Each number is 128 + 24 x the weight over its row's rms, rounded and kept within 0 to 255. Layers, rows and columns count from 0. The size above them is the row's rms in percent of the matrix's.

# layer 4 MLP up, 384x96, rms 0.273, rows 73-89, columns 0-95
size [108  83  94  97 105  80 115 102 103 103 104  89  93 115  93  91 104]
[[117 160 117 124 145 105  84 131 137 125 102  95 121  97 126 118 130  95 138 120  80 150 116 103 115 140 106 115 117 135 126  85 132 102 132 120 125  97 146 111 102 120  76 102  99 178 191 146 122 104 122 123 128 162 140 137 152 132 144 128 111 169 126 135 145 104 103 150 148  61  98  92 119 121 129 115 115 163 101 110  89 151 126  90 120 147 139 177 105 106 149 102 134 145 138 102]
 [128 136 142 131 148 139 115 169 102 124 117  99 115 104 119  77 131 167 133 140 139 117 135 126 147 129 109 144 172 131  84  92 107 113 121 124 174 123 122 155 129 135 127 122 142 103 127 117 140 136 133 161 159 107  98 151 167 114 116 119  59 109 134 152 144 146 109 148 107 115 144 142 174 156 173 142 105 155 104 126 103 144 170  78  93 151 119 150 114 134 165 155  99  93 100 159]
 [107 130 130 175 162 127 142 117 136 140 120  97 109 132 144 165  97 128 133 129  96 142 148 103 116  93 124 152 140 115 136 108 161 133 168 112 112 145 126 115 170 130 178 133 143  55  92 134 124 126 102  95 112 128 181 128 166  94 157 152  87 144 146 114 167 140 109 100 152 101 147 136 148 159 105 107 137 146  72 136 141 134 130 138 159 119 144 132 141 114 137  81 119 161 123 123]
 [132 114 138 115 131 142 122 118  88 120 123 105 153 135 127  97 143  84 122 159 111  65 131 138  96 151 127 131 140 140 165  95 124 127 142 113 149 151 130 159 100 119 138 159 137 119 202 103 151 107  93 119 101  87 161  79 168 135 134 160 103 118 168 117 157 123 128 126 152 127 161 107 145 120 136 150 120 103 150 122 175 137 117 138 112 152  74 119 144 108 129 178 138 124 144 122]
 [127 142 157 158 145 152 150 141 119 129 122 140 123 134 107 165 107 119 154 144 163 142 174 105 140 175 100 155 171 103 141 134 120 169  95 121  80 104 132 113  89 143 109 125 115 127 147 115 119 149 181 130 130 115 116 135 103  75  97  93 120 185  91 146 103 148  95 120 106 120 105 134  89 126 139  93 130 124 122 135 104 154 133 134  90 117 157 128 118 121 142 144 151 134 185 136]
 [110 168 128 105 101  95 156 160 156  98 104 102  80 119 119 156 150 168 165 115 113 171 126 127 129  90 170  96 115 108 127 123 190 144 113 161 112 170  95  87 145 142 138 113 148 100 158 164 102 120  67 135 116 143 131 144 138 164 111 133 119 123 147 138 137 172 123 114 143 143 117 121 120 131 130 131 123 158 128 161 159 130  96 107 106 130 122 138 103 118 130 163 156 140 124 119]
 [114 144 136 122 178 164 103 125 164 127 135  86  89 121 153 167 147 168 101 141 106 113 114 147 141 124 120 139 170 116 118 128 110  97 175 146 117 118 115  85 118 153 104  81 126 159 175 109 129 146 121 118 121 116 135 136 148 115 166 140 164 130 101 156  80 112 107 130 151  85 115  77 137 128 119 119  94 144  93 145 132 158 140 134 124 143 118 173 141 148 121 115 137 110 133  84]
 [122 109 109  89 120 112 121 147  86 156 136 149  95 121 130 101 148  84 155 134 120 138 104  70 156 136 105 120 148  75 111 118 131 127 110 131 105 160 140 129 143 112 107 145  96 151 132 117 134 137 108 115  99 146 131 151  78 131  96 136 118 113 128 107 157 110 134 127 130 110  85 157 128  86 152  93 151 134 163 153 102 176 105 164 119 158 140 142 142  97 187 169 134 105 129 125]
 [ 97 147 139  86 162  93 104 135 118 144 144 105 121 128 103 135 125 137 154 106 120 173 127 109 108 123 106 111 103 115 140  62 104 120 144 114  78 125 118  81 101 142 169  88 142  86 109 185 144  91 124 167 159 114 125 168 126 123 110 130 146 136 130 111 127 128 131 110 123 110 128 159 170 157 123  91 166 117  98 131 100 133 128 132 171 137 148 142 104 124 127 127 146 109 152 160]
 [151 143 106 112 159 123 123 136 133 140 118 116 127 148 144 144 148 140 150 115 140 139 140 130 152 143  92  86 126 165 111  92 150 126 137 115 135 127 192 103 139 139 138  75 107  98 123  93  95 112 139 122 141 154  90 180 116 125 172 104 164 137 109  94 130 110 126 151 124 104  75 134 131  88 125 115 170 135 100  92  88  78 136 105 126  96 131 162 108 141 104 121 114 147 159 118]
 [144 142 123 136 117 148 142 157 129 142 121 127 156 168 144 150 123 145 109 110 100 131 156  81 121  86 107 147 125 135 148 114 120  79 160  76 105 102 118  76 160  82 174 109 168 111 140 115 149 111 135 106 137 137 172 152 147 120 133 132 107 132 115 107 128 128 151 153 109  94 125 138 147 150 107 119  90 151 139  74 135  90 156 121 148  87 123 124 120 104 157 145 159 130  82 125]
 [113 170  90 140 121 120 135 167 102 143 116 158  78 135 128 154 113 132 159 131 124  79 160 153 117 170 132 139  87 115 109 100 185 168 135 149 121 162 131  97 149 127  96 139 143 134 145 125 110 159 140 139 122 109 130 121 137  94  97 123 138  86  86  87 140 123 117 156 151 141 125 137 120 101 106  96 125 137 153 138 152  95 103 109 144 163 130 131  82  91 117 138 129  96 149 163]
 [125 110 121 132 148 155 108 107  81 147 132 104 163 123 123 125 163 109 109 133 123 115 124 157 139 146 169 112 155  66 131 114 148 126 158 142 125 161 152  97 132 146 110  93 151 165 148 146 140 134 152 147  98 127  62 155 113 163 124 106 147 122 205  73 132  96 127 144 144 130  91 134 123  86 139 131 131 122 151 130 152 113 116 138 143 100 110 125 122 150 118 111 164 127  99 146]
 [187 102 149 118 130 164 158 131 134 132 155 130  91 135 171 103 127 133 115 151  90 133 184 134 148 117  85 129 174 110 165 142 127 139  89 145 148 145 123 127 122 100 118 160 128  92 140 128 112 138 165  99 164 154 120  94  82 104 163 109 113 113  97 132 141 108 143 130 129 106  99 128 124 173 136 110 148 112 134 178 158 103 125 170 147 137 128 108 100 150 124 134 162 135 117 120]
 [137 171  94 139 115 119 153 114 125 149 128 171  71 131 144 128 170 125 170 146 151 167 134 145 132 138 162 122 129 106 178 138 158 101 130 117 120 103 135 122 143 135 112 143 108 105 166 101 174 161 124 148  98 104 133 153 128 106  77 125 102 139 167 105 135 137 154 103 102 104 117  72 104 156 108 168 131 104  95 126 154 113 135 130  85 159  96 134 136 143 129 142 127 131 137 124]
 [174 122 102 108  81 135 164 149 140 158 146  85 184  76 120 130 130 148 138 117 176 115 148 158 157 104 115 162 109 132 155  70 164 117 126 152  83 128 139 116 158 159 159 104 121 154 124 140 128 175 119 168 130 135 104 110  99 133 106 134 110 128 120 124 150 128 137 158 119 126 160 115 127 122 125 110  64 131 133 130 119 127 144 134 107 141 125 117 131 158 132 137 159 115 154 101]
 [146 150 147 109 104 125 128 159 155 173 155 136  91 114 137 112 100 165 162 125 116 144 143 117 108 156  75 155 138  88 107 159 159 132 122 147 166 143 165 155 148 101 143 140 115 124 173 113 151 167 127 145 126 168 108 107 104 120 125 162 160 146  95 162 106 105 173 120 154 121 145 104 152 146 129 135 144  96 148 164 117 159  99 128  98 139 142 145 132 122 128 179 135 133 158 116]]
# layer 4 MLP down (transposed), 384x96, rms 0.199, rows 73-88, columns 0-95
size [105  92  92  95 103  85 113  98  99 101  98  91  95 106  96  96]
[[136 172  86 138 112 149 162 149  91 163 111 127 123 162 173 176 150 131  90 161 110 145 125 131 100 121 153 125 152 123 105 126 123  72 163  95 140 100  71 116 147 113 170 166 129 136 135 125 152 143  82 160 138 133 129 147 119 149 142 136 157 165 111 126 129 121  92 140 125 143 143 112 100 161 122 168 118 111 146 112 128 133 123 129 102 161 176 148 108 134 136 130 107 140 136  99]
 [155 128 120 113 129 164  94 104  80 190 122 125 124 102 150 135 106 127 115  73 156 151 176 117 163 128 114 130 154 177 101 129 137 132 154 134 127 116  93 164 122 120 107 145 141 120 139 143 151 135 125 107 112 133  94  87 125 165 129 149 122 111 116 126 167 121 122 164 102 140 137 123 107 109  82 106  98 119 159 153 146 146 121 121 101 154 132 154 119 129  94 110 114  55 110 120]
 [119 114 167 142 102 155 116 124 111  95 150  77 135 127 127 182 124 125 142 128 149 117 106 128 147 173 134 139 118 116  86 106 151 118 187 141 120 130 114 143 163 120 128 128 131  85 107 118 102 143 128 156 117 129 152 133 116  78 123 139 114  78 132 120 158 120  93 155 108  78 130 104 104 123 100 141 110 121  87 121 170 145 132 148 144  83 158  84 138 161 114 101 130 150 111  95]
 [155 111 131 106 122 130 151 148 145 138 203 124 120 136 100 111 161 160 159  88 108 117 139 148 135  73 112 126 138 141 108 137 148 152 115 143  86 114 116 107 127 113 104 141 112 136  91 118 105 147 158 171 116 118  91 161 126 128 114 121 109 151  80 163 160 138 144 143 123 109 161 155 167 145 116 113 144 115 109 114 125 140 136 117 101 154 178 125 158 111 166 115 157 186 133 121]
 [130  98 136 134 134 128 130 111 173 159 129 122 126 141 142 160 142 128 108 130 138 141 126 139 148 162 140 109 162  97 160 109 112 160 147 102 106  97 153 131  93 163 138 178 149 101 150  91 146 147 156 138 135 104  96 149 124  77  64 140 108  96 152 131 110 158 120 134 157 103 127 127 132 133 144  57 149 109 126 128 123 157 138 147 136 130 160  91 102 116 125 186 109 101 128 130]
 [126 141 144 153 107 108  87 158 129 169 158 155 137 123  94  73 152 134 129 139 136  99 120 131 137 160 112 140 185 133 120 120  89 149 183  74 138 104 154 145 159 112 117 138 149 144 119 104 111  92 145 135 119  92 124 109 110 138 108 130 164 163 122  78 121  97 126 150 111  98 135 105 108 142  91 135  93 135 127 115 133 148 127 152  78 142 144 126 125 183 112 142 137 133 116 112]
 [117 164 125 119 147 171 114 132 136 133 138 118 104 150 130 135  88 148  98 162 107 108 138 195 115  96 156 135 141 132 149 134  96  99 140 135 111 118 146 110 140 133 122 175 138 144 144 134  92 139 110 149 122 132 107 156 177 201 154  90 161 140 121 152 119 162 127 121 109 161 140 148 118 152 139 146 131 112  95 135 140  95 117 149 104 158 130 141 155 170 102 101 113 157 168 105]
 [139 162 126 138 117 100 125 135  88 120 121 191 144 122 154 116 116 101 110 173 180 146 123 168 118 127 113 120 130 119  90 108 123 115 138 122 133 106 120 162 114  89 113 104 107 177 111 136 155 107 191 125 105 132 148  73 111 123 138 111 115  67 138 105 168 131 106 125 118 139 119 150 124 148 154 121 138 153 127 115 142 119 143 185  90 114 110 120 130 133 138 147 150 124 171 145]
 [119 137 165  86 126 136 156 126 136  94 146 100 145 134 135 111 115 114  88 162 115 143 175 112 126 107  94 175 125 122 126 113 143 117 139 133 119 142 141 113 113 118 132 123 122 130 115 176 168 113 107 144 159  83 143 157 134 138  95 115 161 110 114 108  98 130 197 135 178 114  99 149 164 127 127 110 155 162 170 133 105  90 142 103 145 144 148 150 136 133 133 101 143 103  74 117]
 [156 120 106  84 106 126 104 143 175 150 150 145 130 110 155 146 147 108 134  96 109  96 124  78 119 133 132 152 168 137 101  96 151 122 101 113 190 104 137 125 137 119 105  92 103 132  92 125 148 153 123 145  80 175 156 146 153 159 143 104 124 149 133 122 140 148 149 156 144 149 153 123 148  87  99 165 126 158 125 145 131 132 152 123 151 134 151  80 125  97 102 141 137 149 145 157]
 [136 170  93 128 125 128 172  90 161 143 120 168 138 118  93 114 156 130 137 162 136 149 145 111  92 114 132 156 140 123 159 118 144 160 110 116 128  87 142 152 164  98 135 139  96 124 127 146 162 119 122 128 149 127 143 148 182  90 136 131 140 120 125 148 165  95 119 178 119 105 107 108 183 178 144 152 152 129 126 112 119 106 129 139 161 128 155 114  97 163 172 102 122 155 139 111]
 [130 119  83 137 103 156 127 156 167 125 146 120 137  93 124 115  89 167 128 153 123 133 157 122 132  85 111 121 139 169  99 151 138 137 111  92 168 116 143 123  85 120 105 109 163  97 163 104 141 148 136 147 143 113 156 104 158 131 129 126 126 152 109 187 139 111 124 146 139 116  91 180 136 123 149 140 148 126 106 136 118 172 168 121 110 132  92 128  79 165 106  86 116 138 107 115]
 [116 159 137 118  89 109  88 169 184  92 182 114 126 139 119 131  79 136 154 138 134 142 103  55 104 140 126 136 134 148 134 103 162 129  88 118 130  81 128 157 112 123 131 103 118 138 114 175 139 105 121 132 117  94 117 141 128  87 129 139 120 132  92 176 140 162 153 116 116 137 126 115 150 157 119 125 114 122 105 130 114  84 158 103 128 139 135 129 167 148 117 117 161 153 141 115]
 [171  93 127  97 156 126 142 186 130 118 160 129 146  90 119 108 110 125 134 135 114 128 154  89 122  77  77 134 144 130 159 158 110 151 162  97 147 146 150 149 136 170 148 134 151 131 102 105 126 149 138  57 139 135 142 138 118 127 166 170 138  88 109 127 141 135 167 135 119 116  95 112 112 169 113 120 150 142 137 117 156 127 125 136 147 138 133  98 105 153 141 183 132 119 144 128]
 [187 149 122 177 112 123 129  97 120 163 128 152 142 162 112 125 156 147 155  84 149 160 104 144 122 156 123 140 123 121 138 135  83 123 152 126  93 105 122 129  76 135 128 120 130  81 118  92 172 106 109 127 107 153 104 109 103 153  78 129 118  74 150 119 118 114 140 155 125 158  95 114  83 104 142 122 128 116 148 128 145 107 113  87 102 104 122  94 125 143 159 125 155 145 136 131]
 [ 56 150 151 101 160  80 105 122 156 151  83 146 112 125  98 151 103  94 146 160 121 151 108 143 154 149 147 130 145 126 132 150 151 131 126 145 162 129 143 134  79 128 154 125  99 150 102 151 105 136 149 164 112 143 130 109 145 124 147 125 128 149 109  89  72 115 155 101 105 123 119 120 136 155 120  94 133 134 114 158  91 117 160 169 116 109 140 134 140 135 139 115 129  62 118 142]]